config.yaml
num_hidden_layers: 13
num_attention_heads: 7
num_key_value_heads: 7
vocab_size: 8192
hidden_act: "tanh_gelu"
qk_norm: false
parallel_block: false
init_std_qkv: 0.0165
init_std_up: 0.0165
learning_rate: 0.00295
lr_head: 0.00758
batch_tokens: 65536
dataset: "wikipedia_en"
Each number is 500 + 40 x the weight over its row's rms, rounded and kept within 0 to 999. Layers, rows and columns count from 0. Numbers have three digits each. The size before them is the row's rms in percent of the matrix's.

# layer 9 attention value, 448x448, rms 0.111, rows 161-218, columns 280-335
120:560497514500478590516525453500561508481508523492539558543507463538510532531518499513440502534489523437477452453503486420484446564517524507525490544497525478578526506414
114:512509463488508554565463471575492524474480563496549463527458500533546485544480582494526541419496518506464502489515519494539418491530468566592525497541507495550568594512
121:455504505523427550506546577449504442503487544430436442444512504469502528503498418430474483575468547607447504524483526428423509532519497522513505443495524545557525523480
122:479489514478507474501460545531538557573488546533492496448548489423537518528440520559485534439488504393462502548533492551571392498517447529496469458463600509471537522525
118:494538532479522525557538595514470486460518488488561491476528502544517511466499499552493492493459578532507439416513471475433526405496447489492501526486430465453500544513
118:487521562493548489481513523513539522537517427522514468537642494513423480515436479478495505477477501540503487611486464501516468586502489521489500569518528525517488481483
117:453477465548435501591543504446537533528534492439484544482490468451570468471433564514543504449484492510497423532576536534436546530489469564526523446523541500540464423513
119:533447549525453558538548526484462529531485538511492475532452468537513496464540486550472529437485526478529458566532496484504503455490455547534580549432490439510467441455
118:590468480470482526523469532453571521488446458459527549471491490434508593539457535486553523505601517505493466447501427543524528463486484565548508527503487492482497490485
120:518505502529505453501511511486482518544522505465516501426505497532443489464577494527531499503570493454424496509483488504521559519448508610503527476454569448515568487460
119:488506484465441493493504513542539478515469573511541480499525540454550521564483598474540529421437510471480558461505528539546491465561472514573460523442510421533484458519
116:475498546507442502456482484505506367481421502575515452575562447459536426558469441477509594490492526511457480486599548537505573491474465502533498543472535455574491491481
120:503478575479532502493537483506442533532488505442479456473466492561541495472527536541490485457508452516512485524428529543471596461475528511433551523498534469514509612382
120:503537496508498522496490509528504472567553548444472468535504523507541493438490507535536500487508464473470496478487584504504398412526543489469535543502503525522456525591
121:514469505469507457432495431587458449518482475476495519503538482536474521504472508534421550425464522483555482448561529501483462482472491519497516504491470467488552485484
118:389502582457481517490527508545482543420539445543431485549462542427523504527486509499465515586511422489568489552549500477475529477502561525492428527513568552509464486470
113:494502527505514514487539445498470498544505475513565424506514508533444530562551424445527533537514496484488437512557468487445455450495485464501514547436506493515524492549
118:450457477419530491459418448463444524521501496545404531471502498469481470505474571455573459485467502552486437513529508435370516511469527535496464504530505538523493521512
112:503507470549468526486570444516480494493476534499482534412473469449517499539495469483561549419527509500516470536439511483483448425394486406468474472521515426469460550491
118:492521447523521480526507476533541454472430483524459505491555428485465501539510566505469449531491529498486487470536510481424557542473516532518429454524450467507514523515
116:482433484458404411523440467506503511520521497499498507528525517549456448412521542553477491520487509574497476469498542505482531459503513450504470457467502523541516548464
120:506551505524514461528451542493551450508510433498579513468451499501418520533575600471519487528536490481516507445519525544560485496498508505535517503464553485466539504514
120:538468494440525502566493519483481584500486587471569507489551480492537527470485608544472488494560471518478450514480429487511455542496525517449513486479490539520551446486
123:492513511510510475448454505483511499472504593560458557516510566505538522452507461547508512500486568520544434484544419443497468612471421510435540524557486538490449497507
115:519496392486520457459505571504481489518557482489471508533479536544440544446467530553449491536492588556538418500509500505497482544527412443500507456453546468515513449520
115:436466490543504530534448526462503572454507484524522453495481596519584481507497577513458469586448527486521482543460448517470515490473450531471495479526524522473478510495
120:493496488507493516481436506479458486505511520564582525522454528500457440520557527477460498463431457443508444502529541437530520510526495509441510473469496543489442465452
119:443539486474570524473517511524466480456497444526518492525469524504605453530454511470503504521495502446451448527532545519511498481518521501440502474488520459551505547501
117:478495511500538542494535495522469496502469496618514455509470523483547579462586537490445503516528520472472561456455494523487477461498488502503538476530474479487485476609
120:501531496446474448427512569495540448494425549500467488502531481492437433508482536491501460459543470506459462530522488516497518478494445522530460563482483542507579518501
119:514520442572511495520473481538404476553445522459564473481497468475526520446545464519455493496505513463540511525447443477451450471505554559451527505443473553520533516490
092:520475496538529490510511495514489527457464564548525506490456526476560489533459432534531503482473517549545513474517502549521527410425553522478533496570521509510484564499
092:438427440532508477559549461579481593476496462486491557447491498514539416470502516490480518578508438546443483479525609445484548451473540497499511494517539501522464511548
095:468560523550472502532501506519437491483531478533415526513491470484516491532473547528407520467485540559484475552535503433535487481464480464496503556466522540441490404488
093:516523458522539504572493500485487485460446536498510464522477547516458487529560517619522505459435514537510530495528415523533466426509450541464438526536436482528518545523
092:567550481451512446482500496496515522455496535468482513509549467579529513542422571507490456555458436507438529543510491466535510548485520544563485473384489494500536489573
089:428522516517431479580550469488556511470487520477489492455470435502504515529498546470573540533471493504571486491516533474544470567431551483508460514419438521435475454510
089:565478524546545513610494481488531460507511486490506446515547557508501469573501461474522492518503480498509516519484455463564578529457463605522534483545551538476495431499
089:513536570485427492490534463498482517482460459510454447618515541518445574520511512430471517450468493394450461492484541477511472497539574503470526512428569489539528486554
091:488464492467495539482509449502503538459457512540521469517514406441471499455491470449499479477473452431509482431458514454479497471473501412513476514550478447442459557447
094:556534575431488540470471489472469494528520525496496496507540449592444464562513473496514524464487502493539466504626488470465501451416488467530518505478435505481468459502
087:511490520509470463484506477489510449525462491483431454421558581538527491518479519529564466579509572511505489496481490527478483479534496474525630508527458468484505537543
092:505449435494528496527497533450540477576500525543508483536450492486489487491471559449511445567440476512454460524503527459500460494457549531441466486544548476513547461467
092:528535502456491484457552488572507602491636546589459492534507500480562493472481486533474498515488525546491549461481549458541509470483536402540533516510540502471538462448
093:468513496413531497432455505513530476565576536479549546521456535540474569489530520609474539457462531414490479585491485454534487477550535565488534461516565539515407457449
090:465498452532543535475508502552520480552529512514543516439489477426480454530514495451566535458517484519469499497505546523576533470504458529558459482495497430545461431482
093:478515553502457520507536479544430502453513589533462537477607524502522536481561511533440404520539477532502456535447498473514455539480531468536469491526470484461456401472
088:539493533524507511486517580528474468449538523431472554499546506526413447505567476404437531539487477499454443482480485525457503526493482522536481517505468464482505503563
092:488533506467488471522559541498476488556441518510466519555481490524494417468415517450558510491446559497549570472517570486479460440487543513476567520530469495483407440494
092:420456497466447480528512599525466463497507508460453557457500491468493532497527519524448445476532461511520450496525454468514531526527482453447497494507542476533511528496
090:522499461514519423521528540562519418520439478418509512493487507588444464502531468432554486549496503539584475518500489512462535560571484560416510510545527473500530547484
087:573505563542546479511474472520522516466508476479464475421434512450442516496491529507507470411557434498463550480488480519517538497460436462456503502482567457524537470471
087:493527472548461547527525517560506570498491522508521525482481482527539499512523517524448474498519502533480458489486522501472521501499527484488466566481480513535543491564
094:507483536415516463470485504513540465531486560506505496506491578500474482545530417556417510500490495520493525481512483537518452457523510545524475481491505490470489507520
092:518523464545458576507539557479444443558444550547457529434488569459473545445586506538556486378513403523486448423499461476516482499440507536485581441480462549543431505487
090:422531483489556431481578562516577462473571499482512509467470473376555550475538604458537418510473533543518518526504497489487576490446480564467522450524520546466536468454
090:552518468496480518525507451473409454493463489526461419524453552509502536473487527535471505554465532533494502508507482475510497545532547468508480442528476559523498527548
091:517430547450467434549392528473549501462460472505470494465516496573499507444491541457528444458464487473480526498558506456490553526474498555509470548491510542438528453533
# layer 9 attention output (transposed), 448x448, rms 0.109, rows 161-218, columns 280-335
119:553554534480555468446558550584443499580491500438473461431411541493470463469511536499501541467556532504503564494466429535513632462553439582531596546445465510531514575541
116:576497550515505475531574488459444574443561455475515568495578552473532496514528428512510472541457601498571510508493471534539621513466485466480522560498518458520436528500
126:523484530551452494501529416527491538557469416481563561523541506442533483519510637437501537491443506503541496504486434496517465540464550422436523455533518392491534493489
124:480384550493539510448544490478461404442480394436590488538482464533542480495487458459525517483493489527552503439534508497462518467463440566414505502569430538485530519501
122:560455458509448527465504481460480505531415549478474486507459574475539549549468538487531490518446480494453468482423510521550475512570556523471520458522539527546505523472
117:527489435538384506508474489468463585518540475518552459464434493523522528526466475452496512493511547467547467453473528489503586543529486422530515498531532540515565474493
120:553555533524495498470443458462495398502528463551548445520438493525503486495530574480479462511473583550433491535532533484519464527502478457556508515523417431462486496482
118:478534527510529499454482508548532513460501561475502588524578506491575433563546509507501501563465496485546516501493545496504532494534613458476434502492486507434546496494
119:471478578540442490410473542566538571525560468495591480458459528493517559474534483513609476468426464530528522502481496540497472509504571475461498568508439452513525486458
123:467472497428499492556473531469494561498478492594448546517482507448528467502450541551581494549474495519496491512483508506445527477420440476475500544515520572459473528513
123:516567465535495527486537532514435570458389466522480534485426454597445513520524528517495495515469517453480471484520476508488458458437487444459496494515490513494446475487
115:504501487525489631468464469503439499556409542569548494485518534532559491502506468493443464538487497503558501494516511476450575510413498541465528531550458547450567551490
120:512467448497443417494450453455451485519382506478543519546567569449422468449535551481574521479479586521460424528532428609542441467538492484576461517474502559524566529549
120:474553507513409517514569502475491538443506443556548555415528435517456466590550474526440554569555510439478453518529520551532511543594587524480504499477488516512478544546
120:556475486520531470476517520480521527527487530435533495487472549495421495574486520472489506488480518505432454557525525493488458509504496438480494480509536435504545461477
117:524480545472521474530532449477566551532457441527548385465586433493481513602489495558546507426495510560524470474474512462525515539549418540483488514409530536499545498467
118:522511506576507498484507558480549477460529536574537513437488453500474506463587542501456448470518390498475479549463538527610509394465528523497455464556535483478478548522
118:471472438474531483553482529507504498539485490547542463476519457481505518504450524500488444486497581398506494456467435486529511488529536527497518514471475473483476587555
114:490492448461495502457513545511479487527576421449505499455532519580551479472530479512514497572450493454428531499558492490558467488500500536524517572522431486574494537521
121:463506489526475466528545515555491513479467495439504501473492464466462527492512491493506509499432445503523539573543522544497567505462534494529496536483543617481548463504
120:499619471435519496498479441457494505485489468477485515460538413450536577431546517437583509520531570424444477578479488457441462513530486510471501509485454519523560528537
122:406473447500514556453526486531502466478431526450504499552467516489518445511471421537468473490534506388447500558503516510509452565587432462541447575486407535496520495558
118:523541503574510559477488432457538524405436512516498505411443504530520497496540498548476529508515445495538543485463461535457496480532444530482480497413494519516464471481
124:532559517503473502567467492568531490512543436515557482480499525517525400470477535456600529530519488432553467464545523461499570466476462462485458474507470551542484526531
117:528434534531438503628491480483528461503446513494535504446521481487567523597532535507522562439506462511446558576473448504501481434525537599542491567522496516458483493472
114:541441473493516436488462453506558458515463573537506513490524440494482453506586555485558502489507446426436567517442544492461558515509502486442560546507461533532527527514
120:542572455518601602501497528392466524531467526496426431483555458514512542554452531489605459458549498513457516412445482488442538496484493462555452534541514498452485508508
119:415453475526485415500542469514511508538511513476419585524531486541504489505564452479571513550458512516540514546440570492459618579520460529621520504519429469491427541482
118:532520463546520434529503543522537517503518500446431493546613479512472506505468491512538507474481474421519561457514521479473476600480509499488523501437504497467527543467
121:522478560510507549621559508542494461500524431524544589548571539543485490481432495508501505452459467536402492486446494479581394471483476497426543474459521532550504459471
121:485462572475428489520499510508567556482459537457449512514555497462467487534553473494439447477413433552543423592458487507578554557522437467484493536508520502455518417458
092:516499499457443579443442473518536471454477453507487512485609511485435482496508570523515479534516489448407397513481481553487440549514563494502473531446474473557483470542
091:513569563471491483485492579434449450497516555462551423519448560494454608529562509512515527474509511529580481557526471510529432500492424554493456498446523498554532507488
092:492516507462518461474454566458477495507534474438495487512446492488469519462498478445511482517563484447509536406447457532486537480506504521459531414442476464544530518516
087:458481486446446497466501512499523499550496511521431541449479494436480527451455471400512499508576523485474409564485570457451540498483539469606530508462525438433498481478
093:475457543517530550514541542459462482483497471468527478498453497449450460476486454523438550450442526515549454475530507484501563431477520476419527466539488490516507500423
089:555488496488527523489454551486453488472411504528518466520601563433471486485489492447448524510575449470429496506503416499423507460517470472480507504513569466549512535495
088:448447513494403515450495516461490488463469521564535540457472470529494537456534539533497487509490481474492461431477546563480432409504559475497449498418444530558432526551
091:504493507519534457524494538526509435542520496532457538428493485536468446519499472568567478557521471567559410543480507506453443466461519457429504442488506482451513496492
085:536506504532456421549502502525572469551536515440472509473529521493558500594489576550527570562513481597483489567511505486433503553549513567500505488396476534533544469552
090:523467510539523516509619503526498428531493511465504540543451482439535477429501550519483533476580491499485480480386530476535510497501470568515485516494533508493537485511
087:490510480478498467461468570498428627484523552481572547571533430481531511476490481473465596430532444475375461492529539442484423488433456453469488460501520468475484447484
094:498543472487529538504536481497435530459543540465532545527532504471489500491509447542436546458565546443546493492545468538454534542551449507517527590456464512501462501516
086:515449446539489478590440484422491399498448484466473515465533552523480529530553540425554506478550490519556524504480517507464503526518462562483488447496511476532477575484
089:542488501554435514483554398495484502456507467525460466483471470506501494488478490484542427542490517565523564440535559466467537520461443490529467469508465431535562559482
092:484471509477476438551403535472464520498493557489491544483474499510507531560468520509507445519437467469477528457463479535467499459517521453465521512471485616483497547532
094:558523442539521487465497488506554527561488491462485453580409499453528491489472482520586562496428553491514543512465488515475531473533485497504600564533488474454509567494
085:521447464527505490459448465451492517520510488569523487455439503513557554508453533484480484463508575481540512566479529490478554510462557385479556485466465549438504441497
089:487441528462508483486440465451481504473587503521564475417563544493482552513529535502502512519542490550503482530485464523523508552482418501506540491471618500501567550501
093:524498473539609502472442428454498563515438447567499439551565559516520466438497499475531611521475529508502537547529500539514489486509475475545536535488440485451500501445
089:481515551478522527479435505456475529462581501520524477457501513462551535490525502555477458463503491453444496532540474507482407425495530425552502416414492539499439467516
085:387493435475471505510464527507436440510528438528550523527547494511545497508496475505539508501507541552500472514460425430493480504479518524539557528508376514489454520513
084:505490509530538497502491514460443487550488500526499461525534547409492587552494519485471490488471539455518483557530484464496509488465483495424556472528436536446425475468
091:491477490644547554449539464511468488507457478493513423522413436520454448426509553472588508470475501541455489551545492457524571545490531483512485512486488444581546521497
089:517475512474539500517469481514534561476570536498555499600585447485501479567455481452484482568521593465500551602534515479471455533534475468536477501490523462464496518417
091:579494532462487531585447453500451511563446480508476487558513511547521478562463491533469535480538452516494515497448558535515467512483501475533391616457539478576442527511
089:458493481486488479486501537564547492517549498531496549468538472484516461525530503517548540481545452424486497476530544520476517513451539567543514581440511454495526504452
088:479509451491509560462571490482465465470531485537522534530535544456494485530555464568446585533506515488577457508477512612462478527543484446499515477447534460459520530506
# layer 9 attention query, 448x448, rms 0.0944, rows 192-255, columns 280-335
099:563498531519530521490448453518519475556563496443516526508510507441543448470503476466489517469537518517416517502494523542449531514466557532493501453582565598471453468539
095:517477559502546561562553460498488402586500517534508510556418525551450518527552552392497479564471458486491533467562500465539510576547444541541481483526511520474528508482
101:432510450534534515548509541464478543437434426491400514431566517513434434421457535483473493459490518531473543577486506502512539544474511513488476461537443434522452440469
100:458462441559424532500471487467520574475506568517498511469525448504464464506463478557462510478505502509495505512496451522459454538484560517495536558547535505516435438535
097:424548474379491422459516478481434464503562490485599533541454477444449532446514526478556524520585474571485435515517484511428447444520462513495435592573529540507483520531
098:500491446494508436528561501560608543570492491519446515503485545564460418541495540571511485465502488468534488487487582481525496512480551522490471476449456432568514542514
098:478494477587486509472498525490461544450523467529524492469485515464497508483473539542467548454483550469479477502473456455514480419498439551458523459517522530495469432524
096:478499499501457485532551485512511474412572562476510495508479498471559528461490581539419500489512433568546505422535543529538492515456445477592430486495461493537490494497
097:459521458485566520479459492483584503502473490465420488525536461470493473488544516493531514448434442485549474546525502483493509498495557523510436513514516491504452522573
095:461495551457581475495465442536464444458486515454440541453459473553478514546570470522550520586541474547455481444502542509464502523562499512439524483491549481526509526512
100:542553539541569511497526481477588380498517489514527476485490553517475454476544517563517534519476586489510529532490487489544450606490482530516520522563490411474493571504
101:460562546514555537447450476446479562456519478520505477475507530448544536575501456536497574507521550468505488517486524545560544528544516423448481446560394494459544581426
099:551495503498501483501478476474496456529564516439460548468534551525489526406564500487518536558524529503509493550518529518616430536466483476497510428542551511471523507482
102:539464471558486530522500487501435503538470521469490514538533577451530468503533430500494527483580475548548547546448525474439493550526519517543565428491484486460548489457
097:578468494502439566471483488532505462463540550478505422512483482494547442536484499539571471515433480449532432543554444529517529519519509502506387507514559483447476469513
101:504512480462507435454499570507476512524464545514440439557536501446572514503527482463456472548528433455462457471491523527430479518484482527415511423500494546507554462389
097:509456459473461537482503530525441519461455502487457465473494495516486476517472541504520510431424483512474475540522555440512492518551515404490471557436457558481471535485
096:508486473555545480516514499486464510588471524486530578481505539547569526456509473541486436477504510566508452441470511547428473573520450529442450480549484511493495459477
093:462535495420437462477455504500553477511458514528533526504513526544525477413448442540516569497532481550470546523525498474457568472542484466536443488457518541468472530561
099:530522465515541519513483457532538514478496513538546499482528446486522573458511541621478526513543514528439531517561494512502474519465457409526447503491546446498431532433
098:504505522583576498522481474540496545557500535461484487492440433516478472522521554530577571531392429436479476436401416545484549496502473515479512482500533526531528518480
094:551489540548492523498523496468591484465435480508567498472484475552511513510500559513484457513492512546512471508386555471522514546491522586492494461524520507516532493498
095:529485456487560477457497496597487499509539456578534484466544473549512474482486423446514448479437478514544499511489496512503607501490544424466472475484465494483508475496
096:501528480554491518463509456490520516480505569554490462518494523500473467432543546529523539530437492537506519518515494629541496430545445519520559482499540495524553489497
100:540490459482435523626444539569510477528548514528483446557475437469515517468509503467449438417491511567486527529571477458526511480500441590448498469483485519539454406470
099:508518505505486575540529500477468565449499515479494440501487558447494556589412521542472556452539488496570420515510436490507491540483448526507477588503610503580532536472
096:515473462537512432528491435525514532531475484576508497470576521515510516524447461469420473457554485491466470552544485520514505533483559557458513516533453457480565490475
096:474560560475557497464538480496539531397496434491519489520505486489476513538500523540505520476526552514498464539570520522540563565521520438476538408473522493562542481527
096:554457494518460511462555493447489444571460449562433473456477523510508514523470532485428520412614501520482454485429494527490521485466498500532532576509556520502463465480
097:575464473510490481503526428455438472535505482556544528426529470582520469481435518536520553501470550486439498577513504507553616443547484570479527491524491554491505489433
100:493456532524504523489464509464590502515526505488513482461556497524563488457474524459527494491443553446539427503496507476450543420533481467534463472474425399540492467539
094:482541502464573502455586531484438528515496549530504501467510547436471522458554543526427511437501487481504446508481430504547531493531516514506527461536481497515484497443
099:494516520516460512525506496478461517542418530483415476515449523534485498476451456547537513504491508520494490584446503579459500476476399451465414472502479548490470497477
092:474542468526484519503518508493487518473440513485499513509419499554487519578506476440583441469438502452455502526506496489528448522513498479515520507441569523453460526419
094:507518444430539509484480473541524575497477466545469501476506515432500543527465452535508511504566461540515515464524522465523477495533498535510525452397518490541534588546
092:529472506475543541503490483407478485544479567485489487439621560468493524459513453439462515478540579529523565525561478456421528549545513449531478460506522510527467417513
106:525472507492476586522524444513519555498507467557531513430524514481523536542501403381541500540472530523506529458557562510519491438546426488550520497545450618481485520568
097:537528513489497499527492511470473506470492479486517544519498483481527536483519559449552478591516439509495455512459453576500474549530588458476444484490421515609541466501
102:497501483458461573562514528493553497470492486503553550497456498535468496428465514527479521498509559498444500569480512526478445449455477452473565540540472504492548492476
091:504551477493498546472489492511540510526538481483490520561493503497479446411441490484490446547474533548502526457460509492568520570511393494549524510480557532453523454543
095:531476507384487485458478566519506395478498477562483474429465512491564467479460460483477493444514508536544480506489508480479530492533573485486465499493483463515483502442
097:447461525565577474525507411540521468550507518473529496491486441464468503413438407463536477494508507462490539457494437557481553475560494479504507466540482523470497518524
096:453480520561446485568558490520501525525482496551455584490472522533525476535459507535498586450504479466550479492383536524536475459582500531476542494416516510525489516519
098:484481508489502503485502511536499429422573526552483517475544494545537445467497562497447498463567454562487474507496513449493559494483425497496459517489492459460534544552
101:435505493480518495505474502535563515480571496454456555505473546528508501584582536510456450516494492447525492527510481515573508525466510464458488523508529550514463464509
098:497525563487483439542495516547515483562459495473521485506499517545447477497421491508428564471419470454557525538523526487526512515493495483514485594510532474492516456522
093:413513558538446453428500542399480533497489550486467511449562436522472482509466473438513543435495512489439516538493480534491523515476585465408431494488458510478480489551
095:450535563501485469490482426508611487444486574501518438466536468493484447424506458446557503463447552473557438554518467505645549494516539483491508436469476507560505507498
100:495501485575513449472431533514523496488476594510485565513522504472472545503510499471493465514474498498494425501500549524491575523460524519516515514556540483473521432553
094:491521504525480463508483428461488347492503491486464444490446504554505529522461582494509548508490502444523519494550501556485485461508511428480548509498558443559536399586
097:448458506517480469530486445528504495484502519535563515461537456451503495502512460485537493445503440551527514463467492490483534573478632421434515432493519436479421531502
100:599557503492512509515543464461550464505465540500517518460520504592553492481495527477521495532520540472485533460437475562448530520530537488508488502426482513525526465485
099:505535564591476506510500519520512550428473495448589471486513466520566540584533564521488502465515516494451504535505455454488465429458527411522505475513484423502467468587
095:466508470480534518450493543514486488523495450500480562509611591515632523518504548507481495501461528456468456507504509505575401411436497411494485530461531554507487475447
093:463459450442514525541457451500442579478490509466525490541474462541453503452471546459573430559575414516555530452465395494473513503464527559501610591536604497561450528494
093:482577487455462500586510533512491469512455432525497473542538474512486498490472526575439493511390394521524517471501474549509501491493424503533551459453507533512484460451
106:450498543523444481470515525396523520554460457540489476561543533491513496514493535551518484516522455463521545496524511487502455464518483481444472506508581443569447495480
095:469436470480545490464490476472536500508492546494569432440541454520517577554443431559455465531459359561528576458396512449503450472545522538523455460401580533466510476515
093:517493439512544440524441503512532487533535506525556572512504485505487448533527447442579485497498553478499464497458519561503495484534538489486447445467519483589537442488
098:468428493516487489578543471490509557539557469512537548480442492507463547482481481515440521454510441556505519495530577494481498522521483546511486517456498429453519540509
096:484438454476543523502501538550486528445461483513500534534460517540518586478472490507544521518520528539484510501545499537446526571469528563527466553492440566547510432585
097:482515453443455466453569583471511496437510438457469507469487549511483477459386465440420492490447488494465470472471473502533467444502481513553518516509548526577455531522
094:507541480517512462507496487473534550504480507460488513564498491467538521513478435487561492481462485546368528489522471542518505549520540547543506474543503530458537477443
099:550488501474541430447462504519494600525499510558472519499533491601493500537506510540434522498542530532517427482501514556519482458420509506462489517588486457512538491516
# layer 9 attention key, 448x448, rms 0.0947, rows 192-255, columns 280-335
096:508488465489456511512499488466479567508488494506476637423485473476460488480472425486474484559525486478460476467544439479532561497519532514520521504492507529544464531446
098:488496471391467525484529593522497438511558434460487462522505428419552469507511503506468495515467473468455458472523483476535490468491451454518541451416491511482479508477
103:462421472519513488528462522451495516468445478568479511490539501465497450431480503501466508514505498499591533590510516501538469504507537530479492509588421490520485424491
100:457533480502433486584477540535525483470459540519511587523559530483417466459494452457430467588598570525446543475475510511399502431437568462495477438456555516516475418535
098:471470471425500523520482477499500469562484449527501502547473470587491533494497512536476454496499496531461515404525472496457480492489487462459414501513491504505506488458
095:506448429489508435482510553566623552512506463519533488536499551561546482528461487545587502428483518464534420449522537498483471490453561491519461493402502524505461507479
097:503490481565460480519487530500470494479559457541485448442464556441497584506587488495482538546518493531431510477475474528554521475523441466451485517473535560521575469506
097:471602545548487483526423479539473501519592494575455462495452496529476509462503604474427497451473426538461532532464458521519523555508575483530463552481613471464426528500
099:491497504446472561449455478512487513468466493411430538548585506509531566521456491476502578539538476536480547461431502491478514431434496517501475463520511503454472493506
097:501480486505470468559437497450498483490483443467461497449485471482497508553511561519470505534503516549474467510589441519516511513520476456515508509544519514508456418470
106:448585486480433466576483480485569460473577516506504497504481488492508429481520502536470515576508526531451421535569448521540472587484502462463555534522462509484480526444
101:425491531477539452488465494427575476435444499490446390501555509458560499497533521480483494477528483498543512516461497510529605517459484521548547405432504470494509583459
097:455473470493529458509464493521539507554505579543432513470501496474558490498469477491465498482505492505512582488499489488545491484495492465543508520462448501479576470553
104:514421451502564532528519523487451520551505564475448470553472550501459508509506511550483511440489500503494496511486474467443548602538463520526551493484498524514488452550
100:563432493453470545520538452438515470444565523519462462475556517531528518564468498494538523494428499414543464474470495521481448512498501523453477460469434405518468497392
101:460512465563569457519515509482507509521435532522530459456473447426532519549579549477452468566423509531470467513480543501468580430517484413448504545489524547456537533548
100:433432575491507509486492532481513558514508532531498495531538482448437536557491456492497542488500566545527469549521467465476428460571536469498534445483478495527427446499
099:491539445466532484556495498531469503570447494464490457452453446499497548529552399495520441529495561477492524492537488539543440544467513511459483457584524519445555508481
098:517463549396477498548430472526470465497490517487479480464495530570489531472439531483500457509441493496464480554434570528411532556467502516498520501469521500500447489505
099:480555467438432508534519545526506548520527538496477511503531499529526553473494512562497499512487502519436503487497492526474469549457516489493461513565494451497494503454
102:602523562462467523518432508589542514550478488492440446544511517515552479534439500443533482523541548424516562431499518481524466497454523568536569465441457543509478460504
099:534498544477469494468527528446474504507501521501474500480540482518510468479445562536473510494467515477510497470485504526513447473521491503493518524493543543477557488525
097:550432423531501437465435558507487535533530523516454471452409398510576452528490442520520566495479545539525521468537463462505536448511475529470491532434636487467482443457
099:438506530517514513484504465488538494553520445540522535471458537537493427426457528486512490573482505486536540449448450566519497522477483567543496501441534480510574531457
097:487504518490497483593441543557489471549537552520438439537512467434499500486495468506528474454595596534539545566425476470504486544476485488480470542471529480508512498524
099:596502423464533513526502516550435495489565409506483538459561566473523526574512532491544541513509495439429497454494474449489530497454527524407584463444540540525514567530
097:566466440566550505475513482553530493453440444561452483458462552405434455520542531502503492520445493546485463557597492576524443452479513503485549504514531549512497501484
095:442547546430504556442458431506509531476485406464529579435469485486510477456450536624500518541515589528601444498538558572519527527519497554535554471469538467496404494504
098:581566496506442536502493492477482446521490509600468488486520571482511479489475538525486583436517504513508546481498529518514505498516512508504540505616489548501504461434
099:527539507560533493441466497483422526449494548467540573531489592496430439484477479470572500541547593541461508570480408506476527494476513555552590550474569557460508526492
100:538549486516491490471454482552550525483456454493479568472536450456545461385512468432453536474481584496469495519545441541396520482544488507473478509506515480565531505483
098:522465432486502553452495557511500505462417419554483477446445495439472516431562534506502476487524519440565453556545463513469522513585493528539496456468491467532477498430
097:458548501560539545507515477433472487479461558450443480449575500527476545493503468505556508499511488602445515492520507454451496469471510472437549493440544481477494525506
095:537559554552489532533544538444455571551475493436539464511514399484495524489501496509489465494528444481448500459429467518501465452565475609486438514451543441516526503489
093:516554483473507482475542521522464507435497429509503511453463552465406508538535503504450521529514469539458491500472555547546499556463511482454436484474460502442567526539
090:504523502467512561542550482519429552493483523476397473440568548519434474535569490479482491533488501547515523554562460482487549549541486455500526458454485460480422551473
102:529510451530512573431513486442452518530537457497545485447532536459488472464432433508565502450474481478536534524481449545431545457469480535552536443501515523496471534482
099:516472566513525531502432423518515522516474520531527513529458536569505479497493531547494450537479494526472537453483455475473515434513517496490438539527504513478531523467
102:536487455532469501530470482404501486464488558477508556552462503477457483498485487526488557524498457493551568490441474513540426556493577411525497526555479466522478512528
094:506503534418513437509422536531494516496479502555518511466466435510465428442570458516520518552490439468530524498481463529540500456428500470508531473592459426482423603565
097:480555503495521461553438524479498524485482518468472485482439532443583485484441430429507462446411550536527558485492462516568491503501497496477494482493583470495519539490
099:540559483540556585481469489448468488458526511458498548541492503479508518400533487474424575497519474427501417453575502560464520480498518540536547481487427441495532490571
095:544536532469469433526563461506507468494467462529505480472488484486451451545417553508448513458496542488507420492591432430500491451490487544560533476543476496564474481508
098:496516514505400442528440493505472475470495492456455472521474553472522533484532518543479419446525459495446469447497470462472554545485488487530464499500497525518499510485
103:497604510494503481515488462529452501467545519375498569502547510494547574425456456511543518569457430466542479449465456535544503468464562510453459463405537529458479499524
099:539474519474515534463558476486545495486520523499476530496514536500397449493463472530559501539484525544560491539479504492532527518533498474479533497504506490510516435547
092:557488444503491422497521439503569502527467434479545490514494511507491504502419476480487494409456529509512491526534501506491524468523502499529496548504459543473521502529
092:472541535535487548521520487493559539451457510472527497464488463484559498503427508462497533480474473480524486523479469525543462564476534534564540481520520532563459443477
104:504431471617505596529563476505511491559517502488463551535513500512530518564512527493421484520453508542522489561446527512486452496460493558411522506490447474515464509510
097:504473535510466491545489496525551483470483576546465501521503510557523507433412511575493502512475541464566503480542433493486520519473527550541558517488465480488470520482
101:434478548491460438512508477504487436422455528550541463495511538453497535575528522477484457474521452558453505505461492525506517513482543471523437502489533587489562470557
101:504502482491474500529513552443541566557419514454473523464541497555525470556511471553519506459509512516400488517471547425479462543484538558566513501391488536444546508585
098:515495519536480511532494502542494545429494533516445545498493502461533596460456512556552427516492494476503530506471484503506489485523499540475499454486484518506533504485
103:561577442530477547437415559518536583523501500536494445458539503568531518459511537490458556503440453541452482484522460511517515493507500487510414485540460550534455549492
098:497436478529481525600456477571568543516502498431542495642476518490502523495465513465541482452565433471520586537474482531548537586461465453549537475555482475519503490491
098:533455532429558466503488502480555548547506515521471418570401519576492491546496452543438475524476461469477480490484446574568512510481454493444482529557459490516549514475
107:481519548509490461474500508561469471505432482444493486520467506575487485535481614517471436529520497518482559578520547429475531440497468519511501497463452576496478473485
099:516467549475507453504463536383558562498502542461481521496519539514515500522512535454468521561511508466550551416469469368505513493561536494484495530430534562497494497553
095:583529477508534476494532442526503476548536487522501475540546458482487518466514481509503549511455506474509570555451529542505541446526495445533511452433458547470460540465
102:549465443501483551512465495541451452483548453553485551477546480456448513457549455530546467483537460524448440507492472411503550502524527490542528486562544508436512562448
100:517440484423538597511527527494519526524470499500490527561393495478470576514453504481484546445505608510508504442507551534420506490547581491546520560525479540480470425539
102:523467468525420455543479452501577407497465459526533496544479525500495470526538415428489468553414538508490528475437548506536508476553543502502441492522455555475482500492
097:515468471532517506567530513465562502523469543495469464514460502488472499519497505455507501480534519529484537531505486532554509473577494509515446497505505398556495465453
101:500493458468536512502485546581514553539520561518525557513525431425479484448602515485529527505553508570488351524497579432515532509498534448520541469465504533506440507509